Part of a small language model's weights.
Size: 12 layers, width 64, 3 heads of 32 (1 for keys and values), MLP 192 SwiGLU, vocabulary 716, 0.741M parameters.
Architecture: rotary positions, biases on query, key and value, normalized queries and keys.
Training: a variant of Muon for these matrices, 150M tokens, 8716 steps.
Each number is 200 + 40 x the weight over its row's rms, rounded and kept within 0 to 999. Layers, rows and columns count from 0. The size before them is the row's rms in percent of the matrix's.

# layer 9 MLP up, 192x64, rms 0.185, rows 106-142, columns 0-63
098,188,191,195,180,165,177,173,211,197,231,212,147,220,171,193,221,239,199,262,322,197,196,254,210,222,196,224,183,224,243,234,198,214,215,172,227,263,171,158,173,174,203,238,238,236,201,159,212,108,133,227,279,245,243,238,231,266,193,147,309,229,157,188,235
102,187,209,189,231,228,235,217,270,227,219,192,223,226,209,206,242,231,148,168,117,301,198,148,225,162,259,216,185,159,117,219,139,138,244,249,193,214,175,172,256,161,215,198,173,244,252,223,245,232,220,222,96,220,175,206,189,192,261,138,210,223,176,165,209
103,165,158,254,227,182,181,268,197,178,217,214,132,218,260,229,183,182,223,103,162,185,242,221,118,240,211,243,236,181,221,165,224,229,192,155,156,208,159,204,227,121,194,160,200,188,228,233,213,279,255,260,134,270,200,166,206,137,254,213,234,190,211,153,180
107,213,238,211,214,237,177,292,241,258,223,207,196,241,184,233,161,172,165,216,202,134,148,124,188,210,171,181,203,202,147,108,191,185,215,122,167,263,220,179,133,191,93,239,193,220,195,223,225,255,205,179,191,251,198,176,265,195,227,227,177,253,164,216,146
102,219,198,156,164,155,208,257,215,163,228,108,129,193,207,161,215,242,190,263,194,222,171,232,248,228,217,186,199,127,196,159,258,197,209,270,188,181,291,222,188,251,252,199,189,196,228,193,183,131,174,246,199,159,173,146,237,234,189,106,181,227,240,131,165
095,218,206,263,249,211,186,197,247,204,184,196,273,168,176,182,166,268,260,241,125,215,245,182,152,172,180,164,169,151,181,130,233,211,155,171,215,210,266,86,225,270,248,180,266,151,196,237,172,229,130,231,211,169,199,180,210,249,167,190,179,174,226,204,179
106,212,185,186,216,229,213,199,158,279,238,239,164,131,212,158,150,191,199,148,175,245,203,258,238,235,256,238,213,184,256,244,161,143,151,291,181,226,242,224,167,172,182,207,167,178,226,293,198,201,171,270,218,197,154,198,257,178,181,140,180,230,218,262,134
094,231,247,265,150,233,262,239,219,221,234,243,193,205,210,201,139,226,158,123,226,219,255,135,234,232,268,219,213,193,203,222,202,192,149,224,200,251,143,232,227,209,175,200,296,158,164,199,220,165,184,182,181,145,262,87,181,199,193,182,152,139,224,225,197
107,162,217,202,211,225,207,219,243,281,240,266,150,212,272,129,178,181,166,223,188,197,228,162,294,210,263,215,192,166,269,149,216,215,112,253,162,131,231,208,181,198,214,213,246,155,150,247,225,170,173,166,171,181,149,193,212,129,211,216,199,192,179,221,136
099,255,181,214,241,256,192,249,189,156,234,159,219,217,272,159,215,207,233,163,117,245,225,169,228,184,230,203,263,234,178,279,219,237,137,158,192,203,185,253,301,159,220,201,273,282,209,218,163,178,189,192,116,180,230,142,206,166,206,200,196,161,210,210,209
099,179,126,227,232,225,212,221,285,218,210,269,146,160,263,253,161,207,171,261,160,195,257,223,199,152,225,225,208,262,192,140,209,182,199,227,183,212,161,173,211,242,185,148,233,211,219,162,162,138,152,199,174,190,229,104,258,202,188,264,133,189,178,142,172
108,214,193,161,148,176,115,192,207,186,228,184,138,170,177,154,211,203,141,164,183,139,163,240,228,87,166,199,206,188,219,188,217,217,207,240,224,152,160,154,150,227,237,163,187,235,190,221,252,224,164,200,228,154,252,142,144,209,249,127,198,224,206,168,94
100,199,147,247,178,158,189,190,229,189,242,160,236,217,138,219,147,220,186,249,227,170,168,201,180,169,221,215,125,278,205,208,197,164,231,203,240,165,168,175,140,200,254,216,108,216,216,137,206,158,102,223,167,159,166,228,180,307,222,217,196,151,173,183,257
088,210,226,146,249,181,216,258,119,182,225,197,294,162,245,189,207,251,295,313,180,231,229,163,149,227,175,151,175,177,227,114,158,201,237,174,174,204,173,160,204,213,160,230,180,172,178,220,169,253,163,208,214,185,185,219,192,252,168,146,188,203,189,257,227
097,209,179,206,246,174,212,220,211,213,174,203,157,223,178,260,149,219,244,217,226,191,240,221,111,181,154,175,234,272,225,195,186,137,148,191,190,213,174,117,180,207,191,212,268,228,196,190,229,176,113,189,186,292,112,182,170,133,118,174,221,183,184,193,269
101,178,184,186,164,206,153,208,203,198,184,178,169,225,211,213,206,170,175,234,158,190,129,243,218,214,200,217,103,235,129,253,293,209,166,126,205,132,212,191,264,190,173,144,202,188,218,178,155,184,157,224,185,216,181,255,228,177,248,229,289,132,229,257,126
103,150,258,263,220,250,251,213,167,119,233,238,178,196,198,157,289,211,260,201,226,256,281,188,178,140,192,141,127,228,191,217,206,194,185,139,194,197,206,211,236,187,226,162,207,216,206,290,191,257,169,192,216,194,170,149,257,178,203,177,120,164,211,159,216
095,232,260,241,246,168,143,190,221,140,243,197,206,168,178,174,200,277,190,197,224,184,171,141,217,150,144,202,235,130,299,165,166,242,164,219,173,195,184,243,234,126,193,170,222,182,179,236,260,193,165,241,196,225,252,190,157,177,216,246,156,148,175,211,296
106,227,230,196,215,119,184,149,255,218,166,164,194,169,216,193,253,210,205,231,172,220,157,128,216,254,227,140,180,161,219,140,199,228,262,145,220,151,220,179,211,162,118,150,205,143,209,224,298,160,213,219,302,201,210,226,201,149,170,160,163,197,186,234,160
096,221,254,216,240,276,190,195,198,217,269,230,144,210,185,217,169,151,195,230,179,169,205,199,218,187,189,122,182,188,162,243,194,267,244,221,219,219,237,194,155,170,235,164,228,209,170,97,126,211,285,245,174,108,188,189,225,211,103,193,155,181,191,188,162
095,250,119,182,222,128,190,177,143,154,259,173,160,202,222,155,155,231,211,139,134,184,227,168,226,241,178,232,225,193,233,207,272,151,164,166,240,148,183,219,245,234,237,87,202,243,207,205,224,162,203,151,183,195,191,191,219,254,224,160,228,184,171,288,203
111,259,90,169,159,212,217,187,236,196,218,244,173,169,242,299,233,128,181,202,285,239,192,197,255,196,261,164,235,255,201,175,204,145,208,165,211,191,154,194,183,184,152,164,231,213,188,238,229,196,258,203,264,215,208,140,190,173,163,233,173,267,160,179,247
100,174,120,236,244,226,222,247,141,171,199,181,132,231,202,164,282,241,182,177,152,195,129,164,180,196,189,177,189,264,272,220,228,188,223,180,255,174,142,197,195,231,143,206,179,194,199,216,212,150,203,232,127,143,193,196,83,202,219,229,262,175,167,181,236
103,201,210,220,274,133,125,144,149,206,221,189,187,264,204,177,183,259,256,146,131,198,286,193,195,216,196,182,176,154,259,214,190,188,245,215,225,269,205,172,177,190,201,190,243,116,221,156,167,228,178,176,161,106,251,149,221,174,212,154,211,192,233,214,154
098,170,171,247,170,133,207,278,142,273,261,263,144,241,214,201,168,197,261,181,170,136,195,235,182,218,212,238,270,191,214,119,217,203,181,194,194,194,202,237,155,116,203,225,143,179,197,210,184,150,180,189,189,257,249,109,198,218,199,191,238,209,189,257,247
103,160,154,123,185,253,168,182,183,174,241,200,201,175,248,176,176,216,266,225,156,181,181,194,223,103,174,211,233,74,206,171,167,188,178,245,215,213,227,166,99,210,149,172,200,218,194,156,173,135,152,227,226,201,197,184,166,172,221,180,202,104,187,163,225
104,177,218,171,215,171,221,189,185,277,209,277,279,234,213,166,203,169,164,187,213,228,252,200,168,132,187,114,218,211,204,148,219,219,241,241,266,179,233,202,232,305,186,190,210,166,163,146,259,182,271,184,183,278,220,199,184,152,166,192,229,208,141,209,260
102,233,216,146,99,162,238,226,297,272,193,172,200,186,167,142,219,252,172,156,267,196,205,196,208,192,201,272,165,262,172,240,206,231,178,257,173,259,160,182,150,179,166,212,257,249,262,171,194,187,192,206,199,124,220,261,189,221,211,140,209,181,228,190,191
092,183,178,227,148,208,234,137,181,281,201,101,191,179,232,203,245,199,164,168,145,205,198,190,205,203,192,187,192,213,175,205,257,228,170,271,213,197,197,246,236,230,131,208,224,149,200,194,202,207,197,275,248,120,219,275,135,217,168,260,141,262,227,121,201
098,188,194,295,213,209,227,212,244,167,227,163,265,154,162,193,229,241,206,243,216,213,216,258,263,174,162,208,229,209,195,228,181,203,147,182,173,144,136,186,225,259,211,261,218,117,259,200,157,184,124,131,283,203,202,241,218,175,208,229,116,157,182,195,203
097,170,143,243,228,219,227,278,240,172,182,177,218,243,189,231,228,229,222,163,194,162,236,143,190,214,193,251,132,187,199,171,222,145,228,235,287,234,172,161,263,174,174,252,185,187,194,169,187,236,207,300,226,172,250,151,172,229,246,217,234,225,121,113,224
091,214,216,234,244,198,230,178,197,157,231,238,186,157,155,137,183,177,97,196,146,205,214,224,305,230,197,205,234,183,182,202,264,227,212,178,212,268,163,219,161,179,194,274,216,256,179,198,235,190,276,162,254,172,142,254,189,118,227,239,158,179,210,168,153
091,167,224,241,308,184,203,209,207,170,126,184,218,224,158,212,163,195,246,204,208,122,214,156,254,161,232,206,194,244,175,183,272,279,215,222,219,204,170,161,183,183,130,234,222,238,170,189,244,205,229,253,190,219,182,154,216,190,318,239,212,137,208,181,262
094,241,219,216,190,168,209,202,230,227,239,146,166,134,182,182,180,185,271,194,198,206,273,239,219,163,221,162,266,239,172,163,166,241,184,244,215,179,177,190,191,198,197,299,222,171,211,260,138,293,191,183,162,216,213,169,195,177,157,189,253,176,282,96,244
102,269,212,228,258,205,210,241,191,163,183,128,171,215,221,203,246,186,197,191,228,208,218,214,142,146,197,189,283,226,149,251,223,151,210,262,202,125,147,195,295,195,215,226,163,241,215,182,137,208,226,180,188,288,145,202,162,191,269,204,251,140,207,153,172
093,235,215,123,180,229,219,184,198,191,180,169,295,217,191,247,255,193,248,208,203,229,179,186,212,243,177,286,210,192,257,256,162,144,220,205,227,167,196,174,263,216,229,182,194,158,243,252,255,120,138,176,257,141,226,252,181,186,99,160,219,207,198,179,186
102,156,166,230,135,244,212,185,103,167,223,222,200,211,229,186,111,172,186,237,225,113,194,185,194,177,147,264,226,254,176,208,154,232,232,270,208,165,198,168,222,141,227,190,193,242,188,180,161,139,217,234,213,226,199,240,190,205,279,269,174,279,239,241,205
# layer 9 MLP down (transposed), 192x64, rms 0.307, rows 106-141, columns 0-63
102,194,248,190,203,263,266,245,203,196,121,173,241,231,221,246,185,198,212,209,183,189,202,210,183,185,200,244,175,227,66,176,230,248,170,224,138,180,207,141,140,156,239,225,142,177,273,188,203,128,232,142,152,178,251,204,147,165,202,246,199,205,143,201,222
105,232,213,191,222,207,237,151,247,184,166,171,178,196,226,135,254,212,206,192,178,189,140,205,169,183,223,171,255,292,322,186,204,247,197,200,232,230,250,212,221,255,215,201,199,180,272,223,149,176,134,171,224,200,283,203,178,219,166,99,262,209,208,163,178
101,215,201,181,218,302,160,181,209,169,209,210,230,172,211,179,201,198,137,216,171,274,174,248,266,168,218,192,191,143,259,145,168,186,211,303,188,163,271,259,176,249,216,125,239,177,229,231,208,198,188,176,178,149,222,287,197,187,185,193,180,178,263,156,251
101,186,181,174,141,190,204,117,210,225,226,278,236,183,240,188,184,239,180,197,267,236,119,201,206,196,214,256,220,153,257,180,133,172,241,193,240,186,217,134,249,209,262,216,225,212,178,264,266,156,199,143,276,204,240,172,156,254,165,275,215,191,186,209,214
098,159,184,145,199,138,168,159,223,245,211,199,199,189,244,212,216,112,182,190,190,202,209,149,254,150,201,182,154,284,253,144,180,163,212,175,163,228,235,169,179,213,166,289,203,239,260,160,179,226,249,178,271,142,235,162,171,146,253,209,225,195,175,226,284
096,109,204,238,230,159,208,245,204,144,245,209,177,171,178,182,219,173,161,193,286,239,203,220,161,261,190,235,181,224,205,273,187,205,219,180,241,183,138,198,114,189,236,285,199,236,154,297,168,215,246,169,210,247,260,181,228,155,181,150,233,184,210,171,164
096,172,189,157,243,208,231,143,204,247,176,245,195,268,158,249,162,232,127,212,132,224,202,224,218,151,214,205,175,208,172,220,247,220,172,216,205,208,220,182,258,318,262,156,194,250,260,131,239,128,198,231,168,205,191,263,173,206,166,271,231,172,168,219,203
088,163,172,132,255,230,156,223,211,177,134,186,173,200,196,194,223,227,216,168,155,157,197,147,202,222,139,235,210,168,236,173,240,187,198,205,209,155,186,259,114,224,281,186,271,256,189,220,210,299,273,232,278,191,227,201,197,144,181,172,158,263,195,235,193
100,152,186,224,141,191,129,222,116,216,162,213,221,193,179,145,146,185,194,171,253,239,162,216,181,249,201,141,177,221,161,217,77,187,254,183,164,226,228,244,262,189,190,213,175,180,193,222,220,185,219,207,169,215,187,137,173,139,231,108,271,164,149,213,206
100,153,146,237,215,155,175,163,137,238,192,224,215,173,222,202,131,107,189,197,205,174,208,187,233,219,198,249,188,252,125,204,188,248,261,152,190,264,233,199,217,211,217,187,201,97,289,164,202,206,240,131,216,180,170,246,246,206,207,258,156,165,263,208,190
102,209,133,216,192,220,178,215,211,220,221,196,158,222,230,270,132,150,203,251,269,234,163,146,202,176,185,141,242,128,205,196,199,189,204,255,121,158,133,192,158,228,247,230,243,211,232,196,137,159,135,174,264,165,263,205,174,267,217,217,166,197,195,253,245
098,185,215,202,170,171,146,211,176,215,237,190,244,197,222,236,206,195,223,190,227,235,139,202,272,213,228,149,219,267,115,123,268,208,218,202,195,190,150,193,204,205,190,209,205,161,131,261,143,148,207,91,209,210,170,207,254,148,151,226,247,200,230,263,271
106,230,200,213,254,226,201,218,155,159,116,243,184,213,217,275,144,207,208,166,204,191,199,277,175,218,235,251,227,280,232,202,212,98,193,271,177,194,224,183,163,159,167,207,261,162,224,228,208,192,183,172,134,233,217,166,291,216,187,130,158,203,227,238,242
085,277,211,172,207,157,238,181,196,213,209,210,228,184,249,263,104,210,189,259,151,204,227,151,186,190,192,179,208,193,261,205,187,166,203,177,227,244,239,120,250,158,181,237,209,197,256,122,271,281,131,131,183,209,224,227,230,171,210,249,196,136,225,237,220
111,246,210,159,238,232,186,274,219,203,182,241,180,195,165,216,222,154,202,181,146,154,196,248,210,281,237,178,252,314,200,222,200,220,242,242,225,195,185,147,161,190,228,235,199,190,164,199,193,235,235,190,133,149,166,188,211,204,196,119,78,224,208,128,184
106,234,243,163,259,154,241,212,158,187,273,189,194,188,150,183,247,197,177,156,218,201,248,165,189,216,173,152,187,235,220,197,228,182,169,195,186,280,188,237,168,243,225,242,244,248,195,182,180,123,171,183,209,153,260,194,336,262,197,183,130,173,257,175,229
092,244,224,199,213,219,212,282,188,262,278,262,175,212,184,195,187,184,199,148,183,161,247,145,228,163,180,239,199,269,258,148,256,187,160,302,201,192,137,266,197,163,170,196,177,205,195,216,147,194,137,209,264,178,197,169,189,248,269,204,194,236,250,189,243
096,210,219,182,115,175,154,295,266,231,151,168,174,173,166,163,292,167,162,235,212,186,186,151,183,197,169,222,238,194,181,159,211,199,259,135,153,211,232,210,218,199,232,211,180,204,258,146,182,263,187,216,206,99,271,250,225,206,137,197,193,193,197,150,195
106,131,206,133,189,133,237,224,269,141,180,252,185,205,224,148,247,218,172,249,150,219,138,244,201,198,144,211,253,158,256,170,261,185,245,208,190,283,207,199,157,209,236,223,241,214,210,239,189,243,232,228,188,194,225,127,178,264,157,230,251,198,147,152,189
095,221,170,241,149,143,206,162,192,224,204,207,215,204,209,136,147,172,210,217,189,263,254,216,200,126,242,203,185,251,185,180,293,125,201,166,246,222,182,232,262,283,249,244,201,208,253,198,244,179,145,127,194,273,210,191,213,144,176,246,219,222,244,159,168
099,185,156,228,161,245,204,202,133,267,165,176,209,154,217,168,156,92,253,176,211,186,112,246,151,192,264,180,162,190,206,183,162,96,174,233,163,150,183,156,174,221,215,253,190,176,155,216,156,168,243,200,218,200,170,205,152,247,178,171,185,193,132,185,166
108,215,164,220,193,188,241,157,184,185,307,169,163,232,246,229,190,202,221,168,236,176,253,221,266,179,265,189,233,231,163,189,170,190,186,257,244,171,243,265,220,177,151,138,142,243,165,161,200,203,226,199,179,212,163,267,264,182,232,289,139,223,159,180,140
105,206,215,204,142,115,204,196,159,199,227,234,152,147,214,224,249,212,185,180,227,176,180,231,187,172,216,161,137,177,230,270,89,128,203,235,232,243,248,253,205,184,206,209,221,130,253,238,187,214,219,236,215,218,185,145,314,239,210,187,256,246,191,198,220
107,186,181,251,268,174,124,214,189,243,218,194,143,200,171,274,138,231,276,178,190,145,215,211,217,139,175,184,208,262,190,222,215,233,204,222,68,226,130,201,240,209,188,222,228,230,171,204,174,177,167,213,143,161,176,241,227,167,156,260,207,255,219,153,201
101,238,166,214,247,249,261,203,238,216,131,161,152,225,133,226,186,194,177,225,222,235,217,148,210,217,150,175,283,172,202,173,149,259,201,215,145,184,162,211,197,190,178,160,246,222,202,157,176,202,218,270,192,188,205,298,217,125,206,192,294,234,279,164,182
108,173,251,178,196,205,203,208,166,206,138,244,222,229,224,202,232,198,205,160,217,250,226,203,193,225,237,223,187,143,240,180,203,195,149,201,239,188,170,294,188,183,216,304,207,216,130,245,210,235,224,189,157,205,239,192,350,193,199,253,284,238,216,242,243
095,227,226,195,195,156,137,220,213,125,223,166,158,177,217,192,143,193,230,211,189,200,131,226,224,282,216,237,143,259,249,220,243,158,130,144,253,175,241,213,197,138,173,189,219,128,131,259,222,158,178,175,246,177,172,157,249,188,170,121,165,178,175,204,218
094,161,253,189,255,252,256,206,251,212,195,224,225,266,206,231,183,221,156,253,229,217,231,221,164,206,210,213,210,202,195,197,135,156,192,231,311,261,179,135,160,191,189,154,302,264,209,207,144,208,223,187,280,202,233,156,218,119,183,180,232,191,177,235,205
094,184,233,200,231,222,263,207,209,186,205,220,169,118,192,200,215,228,238,159,195,167,212,203,176,120,235,192,207,98,201,226,171,181,202,113,233,150,230,164,131,197,214,286,157,157,154,187,165,200,204,152,212,191,205,222,214,153,191,202,228,99,126,279,219
100,234,154,166,187,177,148,200,163,155,203,196,132,238,161,189,177,171,194,203,167,179,155,215,233,195,111,161,249,179,195,222,171,169,266,253,97,269,235,199,240,202,214,162,145,249,242,204,168,164,239,230,174,203,165,212,123,248,200,117,240,241,199,195,144
092,177,81,230,193,177,218,148,233,217,277,272,182,234,258,206,218,191,154,251,181,224,219,170,173,194,240,181,254,203,214,183,205,178,258,254,167,164,172,241,204,239,181,224,177,181,138,201,150,137,182,208,176,149,186,141,183,167,129,177,256,182,140,217,273
104,147,194,223,152,171,205,183,199,194,167,183,126,192,221,203,235,221,165,164,196,161,142,237,192,209,139,209,173,86,255,166,273,205,172,242,167,167,168,206,216,184,139,216,224,164,185,148,287,154,244,245,248,214,219,129,267,174,206,129,254,172,204,210,207
103,159,183,93,214,151,192,202,201,206,186,189,235,208,161,200,189,216,138,180,227,225,183,204,133,263,200,245,228,62,140,203,175,184,187,187,164,201,193,207,216,157,187,185,252,201,221,246,184,223,148,221,214,190,209,197,118,137,193,114,124,242,197,242,170
101,218,214,247,172,210,130,206,208,279,286,148,213,246,220,178,188,179,214,216,196,188,160,234,161,225,205,223,186,148,192,204,228,224,235,236,253,257,267,220,225,228,180,150,271,129,216,239,247,248,167,119,136,217,174,211,123,276,196,157,172,162,212,186,183
106,201,251,233,179,217,250,166,198,229,202,219,260,207,155,235,132,284,267,219,200,243,130,235,221,181,222,201,241,93,139,168,166,196,159,185,238,215,183,188,173,180,225,212,231,231,216,164,186,186,203,208,230,154,186,194,228,191,274,133,105,257,207,208,128
085,154,232,274,187,244,169,224,241,195,254,176,186,188,157,188,257,220,167,138,194,237,165,113,188,164,188,180,242,203,149,169,233,157,202,152,123,252,195,238,184,145,199,209,244,193,162,165,116,264,241,256,138,205,209,178,182,232,215,240,209,163,230,271,247
# layer 9 MLP gate, 192x64, rms 0.182, rows 107-142, columns 0-63
102,157,216,168,256,169,193,181,208,148,209,142,169,262,271,180,198,180,219,227,174,196,248,139,216,174,166,189,264,187,225,223,237,192,185,122,306,181,224,218,186,286,166,190,149,180,178,237,141,211,147,181,264,221,186,209,238,145,177,229,216,226,287,224,247
100,237,189,158,236,175,195,149,250,203,243,201,189,203,165,154,186,146,165,231,181,211,197,230,200,163,126,209,203,121,246,242,235,139,140,201,132,227,176,191,167,211,200,170,269,254,195,207,149,234,222,170,255,235,155,93,139,194,206,149,149,280,186,207,202
107,171,129,200,145,255,202,155,220,220,251,129,155,193,214,187,223,137,212,273,172,238,203,195,202,243,189,187,222,207,217,164,187,127,170,177,272,159,262,132,217,259,261,186,229,194,192,154,277,141,217,221,225,196,183,144,237,276,202,238,195,172,199,135,217
100,189,227,177,223,218,113,175,154,235,228,244,262,145,197,199,179,171,126,243,233,271,214,192,195,205,174,194,226,166,271,216,277,181,197,194,232,208,175,213,172,167,144,198,225,166,226,144,256,248,177,163,160,197,109,206,227,140,111,217,185,132,247,178,192
092,106,166,185,252,187,209,171,279,171,166,159,128,167,227,194,168,193,160,210,256,175,164,228,177,180,236,261,233,269,162,172,260,251,314,213,183,192,181,185,181,171,236,183,172,143,178,183,200,173,181,199,230,249,146,194,253,231,233,191,206,124,218,243,227
103,176,234,114,256,241,253,250,146,137,175,146,252,172,185,198,237,233,119,222,201,148,176,221,187,253,235,193,194,198,196,175,230,200,232,192,258,195,244,139,168,238,214,221,220,215,108,168,217,248,270,200,174,198,224,216,249,251,244,113,198,199,166,162,176
097,161,197,148,162,185,273,224,234,246,280,174,149,195,179,215,242,252,209,212,173,151,188,193,235,169,260,197,222,174,257,233,241,224,133,218,157,175,235,212,267,210,233,269,185,186,232,187,193,173,209,145,127,268,198,203,271,195,190,99,219,186,216,213,265
109,131,199,227,158,203,134,213,225,218,178,143,110,162,219,265,234,210,233,290,211,218,136,216,190,137,196,287,213,196,227,197,154,178,227,156,198,207,227,129,241,214,214,198,197,261,252,159,182,227,218,208,197,151,135,266,217,220,128,218,171,212,159,185,231
094,156,155,172,178,248,175,198,202,161,159,187,246,199,158,196,182,197,111,154,186,226,236,247,222,206,201,244,133,274,281,198,182,220,227,226,215,142,176,204,260,275,237,158,193,173,240,166,217,201,208,240,228,169,165,226,174,171,187,271,199,196,79,143,228
103,254,279,204,155,253,257,163,213,198,220,269,166,141,154,259,247,261,174,240,176,168,226,238,242,161,154,202,223,202,228,193,162,217,154,170,155,202,188,156,245,156,211,215,219,223,71,194,204,235,213,216,213,222,110,207,173,219,161,175,205,193,131,194,220
109,175,168,221,157,131,250,186,224,152,190,261,188,259,163,211,186,222,192,180,187,144,192,163,225,229,231,141,188,145,217,190,184,212,169,191,198,219,152,284,218,221,233,175,184,186,242,226,189,184,220,145,264,160,189,146,222,227,233,69,238,313,205,229,194
096,209,230,205,153,205,264,184,215,169,184,163,157,162,220,237,279,226,158,133,292,184,187,151,233,167,203,310,231,194,176,232,216,209,234,168,186,193,242,177,276,221,214,167,231,195,182,169,187,115,192,249,260,149,244,219,285,167,205,151,194,206,220,233,202
089,140,157,167,169,163,161,147,204,274,236,199,210,215,180,204,166,176,135,159,172,156,196,173,230,174,185,193,147,190,210,190,251,205,164,129,181,259,201,191,253,260,256,156,194,171,156,150,294,154,200,85,203,221,168,190,220,190,265,172,173,167,207,243,230
096,227,217,186,221,181,225,203,137,226,171,211,184,197,167,252,223,223,279,127,202,183,142,206,161,232,190,76,251,149,164,168,224,170,187,212,249,217,189,190,241,207,174,150,213,199,261,272,210,155,156,177,164,188,154,130,210,216,240,200,298,252,217,157,204
102,196,107,221,182,252,151,184,223,182,211,200,139,195,240,246,160,130,136,202,191,215,208,234,276,222,265,222,115,190,170,218,210,174,194,206,186,240,171,192,268,237,202,187,193,209,174,61,149,195,245,156,173,209,170,226,217,190,206,166,194,224,203,226,276
098,146,253,125,188,229,238,202,178,224,199,257,195,207,151,233,155,192,256,149,238,248,195,218,90,192,183,179,214,211,208,248,264,204,223,219,232,219,196,209,204,250,214,257,230,122,212,216,180,295,200,255,224,153,253,243,264,172,192,205,269,182,189,193,257
103,176,186,228,212,238,117,204,189,247,172,249,196,169,177,167,154,262,196,296,238,204,144,147,186,165,222,182,230,270,249,264,155,214,248,186,227,242,212,155,174,214,171,164,182,267,146,203,226,164,132,219,194,189,166,234,227,186,161,304,188,185,186,248,234
107,173,250,212,192,193,143,137,176,203,121,141,226,180,178,286,227,229,171,178,256,171,228,149,105,154,155,176,216,235,144,235,132,191,289,158,202,180,235,218,212,226,147,185,229,198,178,190,267,189,215,207,194,191,177,182,264,231,242,167,169,131,235,211,189
101,216,198,240,223,197,261,189,133,117,175,224,194,143,158,178,167,256,156,244,190,235,172,278,207,123,251,159,148,227,188,187,209,142,142,244,261,246,260,220,195,237,207,254,185,221,223,230,181,224,204,182,226,242,187,227,242,235,209,237,304,187,167,191,240
103,220,267,223,212,191,195,223,172,185,215,183,222,260,224,210,189,180,152,183,219,170,229,198,202,140,136,222,192,242,202,144,200,244,147,168,279,133,184,229,205,187,118,197,157,169,130,232,263,201,276,256,198,200,191,175,272,221,200,186,315,255,174,215,157
101,209,220,190,232,185,167,175,193,214,148,173,235,147,224,187,183,183,115,255,190,270,212,277,254,155,144,237,205,276,243,223,236,208,240,160,185,174,180,253,197,161,136,162,232,240,263,209,191,162,274,186,293,203,167,148,258,232,239,198,163,203,188,194,239
091,93,240,138,202,280,278,192,140,152,238,268,200,220,202,172,165,228,207,159,215,151,217,261,217,210,181,187,155,231,205,198,195,191,229,202,205,149,285,169,164,241,134,241,234,243,202,200,217,196,211,206,192,203,168,209,142,200,174,233,164,292,256,159,212
108,150,220,193,213,279,158,185,198,189,270,251,181,155,79,179,159,221,189,166,232,234,269,269,204,228,204,199,226,268,260,208,215,192,247,197,242,125,117,196,183,198,241,133,258,180,156,154,177,196,214,237,189,225,202,185,228,219,193,148,227,240,214,219,205
091,247,152,147,180,266,220,109,235,156,196,190,287,166,179,140,181,146,145,144,176,263,211,172,251,183,207,125,124,162,127,218,216,112,198,167,211,202,179,188,241,198,210,182,253,225,190,143,219,209,182,180,190,167,185,178,224,260,183,188,150,194,214,210,193
103,217,220,217,183,137,202,235,244,144,181,179,201,194,241,251,229,170,157,186,233,131,177,239,184,191,150,137,184,183,235,266,241,164,218,175,189,233,243,257,222,236,247,135,150,221,199,213,161,182,214,151,128,181,247,84,227,243,203,221,218,263,278,224,202
097,179,225,199,214,230,231,205,162,233,218,248,171,163,273,189,260,282,231,142,228,202,218,275,160,236,295,143,199,229,191,221,243,148,190,161,200,224,202,200,183,108,201,223,189,173,140,247,247,219,169,175,161,197,100,134,175,229,215,198,172,204,168,156,203
096,138,260,196,130,156,201,132,156,222,211,163,152,164,175,205,196,256,180,203,212,215,222,188,102,175,179,134,150,195,251,168,220,203,218,79,208,212,156,174,241,176,207,239,201,297,196,199,190,215,206,182,185,236,149,235,182,165,175,217,166,274,175,156,226
084,177,188,200,242,249,183,195,173,232,174,197,219,175,313,213,269,164,183,193,179,183,251,181,186,185,262,162,224,161,243,230,183,183,195,278,250,127,143,224,209,189,242,135,275,193,214,178,149,174,167,149,147,148,233,201,268,254,178,204,172,240,189,126,195
106,187,197,223,147,209,241,203,229,193,233,210,133,181,205,229,148,178,215,203,231,254,248,187,238,101,127,181,250,247,217,213,106,174,206,168,194,237,187,179,187,223,168,184,182,284,260,242,144,171,241,206,139,247,209,189,227,238,217,155,174,258,203,108,158
098,192,181,118,228,180,156,178,203,191,194,207,211,205,171,184,148,300,213,195,208,206,250,168,232,226,199,220,239,217,288,170,242,183,209,212,238,187,185,178,181,282,152,274,225,196,255,185,152,224,128,198,128,144,156,191,176,185,178,182,204,218,155,325,211
101,232,191,269,169,235,193,160,207,326,148,192,216,263,202,200,223,245,226,207,197,159,155,135,176,198,123,204,180,255,207,219,138,153,228,187,92,232,261,229,145,200,163,177,187,237,184,228,143,173,172,239,149,196,184,193,180,233,211,220,219,169,190,144,230
101,203,271,213,176,249,176,227,193,213,156,244,172,224,246,274,182,263,239,210,198,146,146,256,185,228,204,191,171,137,233,215,134,234,136,227,173,128,200,187,161,215,148,172,120,199,178,296,271,202,207,226,192,231,159,215,253,188,214,139,238,220,182,156,178
094,203,253,231,218,166,225,199,222,204,247,142,170,208,109,218,222,250,214,227,236,236,178,292,234,247,184,194,177,212,203,214,201,138,220,252,242,162,258,252,237,215,183,178,208,175,170,110,181,256,252,273,184,157,158,241,190,258,255,126,243,182,217,170,211
109,176,214,210,139,103,224,181,266,281,167,206,199,180,217,181,173,205,117,149,206,175,277,170,149,225,181,194,216,272,192,192,129,239,250,207,230,212,187,150,251,211,254,150,205,237,281,193,167,198,240,227,193,156,233,169,205,175,233,159,238,167,256,237,175
098,237,185,116,140,254,189,215,234,116,180,173,142,196,217,221,187,232,212,210,250,190,186,172,206,231,242,164,253,124,196,189,233,165,208,233,245,271,211,207,235,146,233,227,216,181,166,85,236,180,149,163,273,224,224,200,164,175,230,131,184,183,194,163,151
103,197,225,183,245,208,150,137,204,204,144,147,140,205,197,256,122,208,217,209,116,158,205,192,184,224,178,263,207,178,234,194,209,212,200,134,238,167,206,169,204,256,159,193,210,205,234,178,79,165,203,310,253,191,177,191,241,179,192,189,222,153,213,232,274